config.toml
d_model = 256
n_head = 4
n_kv_head = 1
norm_place = "pre"
qk_norm = false
tie_embeddings = false
init = "normal"
optimizer = "soap_variant"
lr_mult_qkv = 0.5
beta1 = 0.95
decay_fraction = 0.925
final_lr_fraction = 0.0
seq_len = 256
train_tokens = 493100000
dataset = "wikipedia_en"
Each number is 128 + 24 x the weight over its row's rms, rounded and kept within 0 to 255. Layers, rows and columns count from 0. Numbers have three digits each. The size before them is the row's rms in percent of the matrix's.

# v: layer 5 attention value, 128x256, rms 0.0916, rows 51-55, columns 0-255
# o: layer 5 attention output (transposed), 512x256, rms 0.192, rows 51-55,179-183,307-311,435-439, columns 0-255
v51 103:107095065158109098122083118101109163125113140116113123124126124145129094121102096120095124140151186120145109153156132083149140158134124087102167116155156119167128146128110181101109144126067133109162057158171144173120146130127174176129149132101099190097136131101134125098141120152145111117177103129125084128102099103123089123116164127109140104156141096090139124121130169099091097122138127104139097142146138121109169144158113152127106160137140130099139108097126148082104098133110096148103152138125149137095136138163111109098149126119125120077137129129130097105113121163128160138170131139129138154124076103127131124143129155148115135114127128155136128086116153132086112147138185129122124114114148143152136152118097162111144087136134149156124134136107142134153127153163155
o51 104:176140137135108136125118141130142142154109123131185103126147113146106142170123117117124111132138110134120132120176121070113153092150141166108124130145131107124129108124178100101129159183116125149131151100128185147177168111140167127116086126133134147116164115150155099110121086163161149101165094094128097155124161130132112078106141097104107123136135071128129090123109137080136123108156111152115096104102139133141108162132126136164154131105100157126133078094119131105178097180099135170153145192127149157075109124157128063107157123101096117118126119145134127102120140123098123128090115133140150142074086118128109134132108137113136124116107145109113124121128134140118108138098154159142138135128126170118160143112134087091134088138086132121121116114129133134140176119165105
o179 100:115082119083132171129140132121122104150125127163176116150185133110118147105144142134129140120113110160159090153145122111165062148123143134106162101102124143117120104147112141141148122149070123107174124113087138099092146109107178140147144101110113100121113126164138169140063094179151111148102148172105089103138151124130151146106125130113137109141095127111101205133117126141116075115129108132163115135134187144115129142094131140127112124164123169100133135153131109114148139147138123128109104148140092123158118102159123114099090161120126120142119126173115132134097123132147130138133117134161099133114129099104117129119177139152127132116149107119180138128156134162151158173114135143101134075149122134108115148095154126097173136153195082147121100148141142135123143140141121
o307 102:116153129103159119153109099135099100114149146114056131181128128119167133133143157098131134102095101098092122127130101175126142097101116135097098145105100109119113155140145097147135133063157105128115147130118104161117098138074100107158141134117157119109131142080099138137117152109159149112091141107169154145083122172144159169119141120139145140128128132102114086086152092152131147155140126125098103128133112132152139130115135120132126085125160059142112118118151125154099098118169099110102105096145141112183160149118130133139116108127142095131114132119121124126175148134131107112132149125118153140140169182131103118174109103122124150134150110125113127116115120115142158109140082137120164184118156125116133140175143169178120143074105172139128152118116129121103098083109160
o435 096:161114142128112128126161143163136139161108145149128091083111122093131091106150109171139150138198133107152155125128117128126121150110093125134116134161124138156152131156125140111149127120111098132118111146118096093114113101111151109101183135176120138135117118143095132128140148100101089163179142115120178101144127109171123168160127138116107131134133174163158142110135162104154165114096157076126139143116110138139110109145125141110133147158129160127132161127107097145120154129123104118164127124103134151099102112087197159150102152118122145147119109100109145172139082071115160164109146094103105101146142123147140157093150131133133166135154129126123153144109164101073131144141122132193137116155106107152080112146136097146140166099130130117117117177118084118143141171121143
v52 100:107134163194102175155156160143137134107138158111068115137156170130165094113150130115137118121125125133101121147131130149105111102107118146119148112157115140090119084083087118108130095155154131089098125132104132153135110137083155111156124086141121082133105127115121113122120141135114131134116134161087151154129133156108137168170143138092142164118131155094144150127151120145136154095128132135159126103089127182132148100104125125148145129147204159122133114159149085117088147144164147110127131119120154108112106141077081132127137120140130147097095142141110114180130145146163113086112097139108154123142119102150095107122135135156179069085119156099124138161136130141125171115157118161132142103172110133108126150102147117130159118141131124153128102145126111093106122186161112
o52 107:058098088151136135111149105138119143101129102124136141137128127130091118157118147082116131147111123135151083148115097149148149116128092128139127104082123166158105141083122095139131087121069160148124104110148116128151112152109122107120142124079116103148172154137132147119096167145163095122102131154156090124118117087120167166115136117104099127164141113155096137142111118151087101134109130127121147184147163148200134089098106121170144105161148169157138143102156135108093138120129156099121156155094109123140142122120110124147071125144132115117093137129145096095154142123163142095116079099147100131142131130132131116161125156130179099172132138109132129123072136107146165124146124106121177141115091105142108153134147147100147138138154164131130134164150167141129103116132133
o180 101:094148154107085193102129184106117089116128131129117132136117178201147147107122114107149113128111112169093142117122135120115117115104145109148108121128158121108145099138109142114084127104083125105129157183102180078130132094159143123118148117138136125143137110159140105116117114076108060134140110151126124133121125129117092108123115178180108109115155097111171087089089076178115117078156138087096141120133136108142131146157151088093122114130108132106114145146096114129122135116180100129132124117178136151148122129142142123145119157123147134150126134123149141126150151142094132172136145160114152112097160113135156124093141125119139126158135102103138157112137135134138132122160132176099156127138138130149132118132139130141153155170114110127153155106116143157125187180097110
o308 101:153137114078137084117100102150141125127143121093121114151115110118116153162093136134130119155121099094178142122117134127116163163088085081117121143143109096128120150139122126168169135140162148173123122141084133138100136124131114105126103136148151132109105167100127138118159102138141152121094119142110145121184136151134134100134142145139097091141133138103091115151102142054101131152122099126095093111119081091051111138154139147144131132118135128112157113100170155106135125170098136095140097108115129120139134129139105164137134112111092145117152115167107107176139136087122118134147130143125142139089146138120134165105109110106042139068119110181139134102127116081132116142149132103124088158142117138107107124135101125135067144123103156106129122117111135149129080110156140
o436 090:161133121157124114167129113108134138147111153130205103117142112114141141097159131142121139134135104108125138120086185104143177113128133141119110158149125152149142130163099090091105122128170159103120153090158100143121172125113109147123101120137143135147122079125115125110092112140140126099149173089168116120151139160168116176096144101125152124114136118143146118129126174128171136109121155108136123100123107102065153123121169115177104162108145127108117134135072134088160133099131135163127144121141134117108092079104110162100170086124145125116089166093114185105091102134124159139091145115121162118151127113132101117132094133123108150129128168158139087144129148118118158143133100088125133146104114127144141145143144120116173090076136108144100113154161146092117130152126133
v53 094:089153124117160102122137098105125107163118122094149134119182126126101116119133150150135139068104144121125110109106128115106094138137140143120149144136122114125092120195149155141108147160149141143141109122156145150080129155093140124099161106112121159138118133099118142148095131175165123098125166099129109112096122125149112097153123120149190124111132088114128092096108171157148124136151157147194141122127131125108128168126128137132121134159103102138140154141108137149148072122146152104108184106094151122136123155157158116162114141113144151114127146145112120101113086099115137102096104099117152113134127120125145128115163109058152092083109079122126109134137096136151112116125085132126130144173141162167118145177151138167184118125091113155170154153114126118131120099176139
o53 093:135153136130117150131093145151152113130149154139155115140122121123096176149115089113108133123149171117145129161137141155151137147156152124108151137094160142086112090115079153170130143187171081163143119099159126145130123112136118144182130115134115143132127145105113133148081117143101137095170086161125131166150114150123117099125159080111129162122116104097157131127135127123152104107127116174100100112131144172118142064129116133113118112146174167149107127140116092121147124113129140158151116133141140084145120183108095183131152148167131127111157129079143141140106078102125130127138114114125138111095122159120129127135136096082132084120114133132075107111122128111135103107119083121135099129138139104107118190114150152160125138166129105095098137110088151137139162122160186
o181 104:182108133173139167127135123148129172085119132166117113137126162115123106125123146125160115154152131094155135070150147163122084116130104108127183112176120087126114150117165143118109126088109212110123127166096113129125161149121113121137099137123126092143115154118154174081134108135129047149099131072110103144090165138098127127132142136129135092170105145157160139161169128114119146119140108095144141121132154157193108160099117132118137117122135129166086097116125124176134117114163110113160133135108141115098120111156109128173127111119089157117123131170092136155118127115135117135156108155135135132151120091147115117119120101150087142176123151096138112174151114126130114129120136101150116151110135102130123135121128173116139136103124138139129157156125152133137117085092128
o309 097:142130166132109118134146146133108111116134159140137164120167175126161136125110089097107116141113110140145118125150115133125143166134132137151068161156124128120133134117153116110181137096130084063164158102074153124124182164098122139118100154164138143119110140164123128143118121101176109126128133112113150081158167095140114160122122112157113120170107153164092159150140141112136118130088134133122143142118123128082118081158129138117116123105099077117180127148140110111141196149111133085059146106131110145135137077143140160107133092170131128111134125138134114145142113130151102144126120121149102121090099135117137118120113132132117129107146115140122137147111135078139183105083141108105161089126141114149148139168097140122126116131152116137092125097187084114091104140129092
o437 095:120119074137139121144148098117095160136144106095103140155117113161104114106129153117133138138108138131175139104116093103096126116105142134134126132097094123126115102118158131183122110104079136114099151123121140110166091099125090113121157150119147138109142090123130098133181135127108159131133153136135153132107089150145161118146100129114103136107165132096103129134113086192150149165164148117132159125156129104150149136165165149115102107088146127118115123135145150129109107127146113094090119124157101125133154087114123122087108143108101142156116159146089124129114124149106143114070168102108130137151124148088148152076106169121168145084157126088108189105118126154134140127146136118130137133155108139157074125091134038096127130098099134173150124129148139134134176118131135
v54 101:107135130170154111120150173113160156092133112155154101101122107122103129120106131147138104135123146167150123123129146129102160143109164098088137167118121137135149177122135146133143131128103118103095130105123160131162126119084149157122118141132116082098126154141060145124162144147101155151131102108095164119142148137101151136131169086108115095099126141125099164130128116128090115167113144151124165181120163101130105095116076157104109127115134137065125133168134103130103149125122140122096083156112114183159132132123083150132116139168076158141092108121124156111124124106100102147099111125162120111150103083111128127123139127167120110105077074130106084194140116151132120125152147141104140143121136155134103153129123136143124098133136140169156145144091122116083117127173117
o54 103:104126070112137133150104129090133111129097169154112115150108147135127117111169095130142122151181158124126127100131142109156160126113089126077072169153144150129084140106099134143096152120079088109116096152117092145078104145138086152122142135145103133137134138121135142111156142088128134149123154120126127103120136141138127174157110119112099107123107152130140123126154184110117100158085153113160130159124133147179170143108100099135162123139189132124114145147146123159131131124084171127108125169131130127080159098162104150155111138131102114137099121114111115069106159164139152147141133108153110132131119090142158147096138161167169141131106125141154115123108126101097122130120151105167130149118104137154129127167132161115151114160139124085133120120114151134075139186110167
o182 108:132135146091113193089149121134143134083101148144161092157116121165111127135102107138125124103138131099130173127145134140120101119128147136122114119114106102154116146160125131100115138177120173056113167137091127131101161129103136134122111135109125138121122109073099100163108110127189154115156119086091130129139122159122133129128128106117158138126134107126136162116124126112152121130122136116165128127127100124160143103184094140126091103119081122124129118151136146113135151140188156128111153108085144120141169147142191091111126142158104115094142147124118157113099112154110116135154106141158103115121154127156137166096108110140159160113130117112140134143149140151174144138150133139172118123108126128117130141069157135133095126054143105103152107168118095105165095077186131
o310 100:122151175150127127144142107138130129114147133095113142167129159156130117125121135134101160141104134136106105133113103156111111129123094128125168104105118137106089090113102138109113135095123153165157125114116107155122130122146131114075161148116121123137082118126172162105186159110099114111144120137102085156111104088127167100120127131104203107151145135118122074117142099163195133109092104149096100117147136133120126175115192122135146176114103119152107118092111089136133127160083114101119132161162081125142117137132137120152143111081122072145132175112132147128140134095138139106123152146121122148145104148097127124117137131123096143139129157118141148123096149110143148118110116162070173111144155126158138097098153151092154119134114147176159124093123167126169134136100092
o438 099:132117129147113098120129161167128148164071120136137164102122149115169140097142145092118158116131100144142150132117118162128116133146121143174184099118150120124173177135124109156146125130159129134125143140191122112162120167134097121156126109100122194132151148182107145122143087154111131076142130146159132102123103084143134158144134172113100113095103169112143132129133121112122167125120133114143109129133151084087085099141173107103138114119137136117150145130125145096129112113154091141103141106133152162177087123100129164099151126103123142100153118136146110169179174090138112170083149127095123146134152174114130102144115122101128129097162140138100111110161145131117146147132125079174099127139128118125153115132120134167138171124132126109095144186131119136148133090133114
v55 103:136123114136116112126131153103138135156122146117107167065152186135116133125162162165135120113114120141130152105138092084112134124148105097155079079143101113132134137151112111152110097137085143101122172091090141169092133091075110121157080146113136117126109114156153164128119112140157149116126105132114116116121085132133160129086124120127136166135094154160111115169062176095132175107148156102118112189100081113119150122152097152140144140134137116143122134106145104110108140128097146145145104095122101145105141142148166079110122120150126140132078124125161132106137122137144118129132103109142186103103128119136097130147113146173108105141120138072157166129141135135172124120155109140176143146135122144169135173170122126118128102104129138132134111137130148165129118100096156
o55 103:133140102100094110150165069083099149145164157146171114145095081137125099119108144152098144142135079095098139152164110136135124104177136113151132101137099122156143135129136113127125151098119117146129087116130127179142128108110140136130122102107137100109139078147179163139174136168100130132139121146089062135136121111137149108154127148169101144131126099097155159146125113114132149100120126106146113179134132173127126112105143081143104134117094124129113167130103174111127092149147110141129140126150120130129120150132121124132151104117106117160136170129151092135086167106151102162119125144091150090115178121122092177115128139137113120143156101097131160104142135100139071121071113102133126123131097130128124092066141128104117143135106135133139092120168159134112126137093081
o183 102:099117127140135136093162089119139123168145137136102124144116105135057129172111100120137121081163162157128104144144132183141102128169125120099151149104153139134142125095118152127125141133128131132135116134142151140088126105123150136094160139146126119126119132092126118132076122147093100176124105118154110143101104161133175165112109169114102100112131096130126145102120154107128184162127127121118144132157108131174135123172085145149095133156127177133128101113120113113155163081147156147152120092152118154129117159084161115110136106159127125091138136111133107116128172110121099120089095084146106110188078131114075101158133078102135152186104147131120088117180098129145124162142146133136127093118116116153126108117104151104121154097119142121126145100153164130133125160118142
o311 102:130123122128154133117147155160120104089120120089140103116105101108149139118126120148140094140147174095167162102100137085110107158114113151142137138112097116095159134165129112091108119146080150128111167139133136123106111095154120133110115112095123126188116166129139100137127164108118138121122139143124127125149165105121099144164106096120139138136162152134124186107130124134121107114090118176107092108177112116119159139130126143142123157137165143142142146191164124124136102129132114123133107145142141143155105102093132153109152169080132138147140096174147136141073070136135155088113120128158129119102136160124159098094155137139147121081124104137138123135101133130134143118147109151073099138137057168135108137078141121118118116134132131157140112180072103078152133165178116
o439 092:128115155112094170135097131152129148085111148104116123133170177089131157137113120091121124096124109129085104122095146140109110143093125188122106157130130151125090198116144129132126128090142148086133114128104152081154115148144119144134161131126119171130162136113108093120129119115160147159135131121105151137075129105148123104111166117127144120149090095117125072166191092125120129113155146157146158110104144116104085130160109130130141113073138131132141085114118102153133124109101139145108158126112111119092138095161119148126129143150112161123104114106107103110140166121078139108143160137131139113110149103144139156094088168134103153084134129111127103128088138109130152123125121093130132109124148109157148155149133082137166132114102081132124175114105104169158154084113180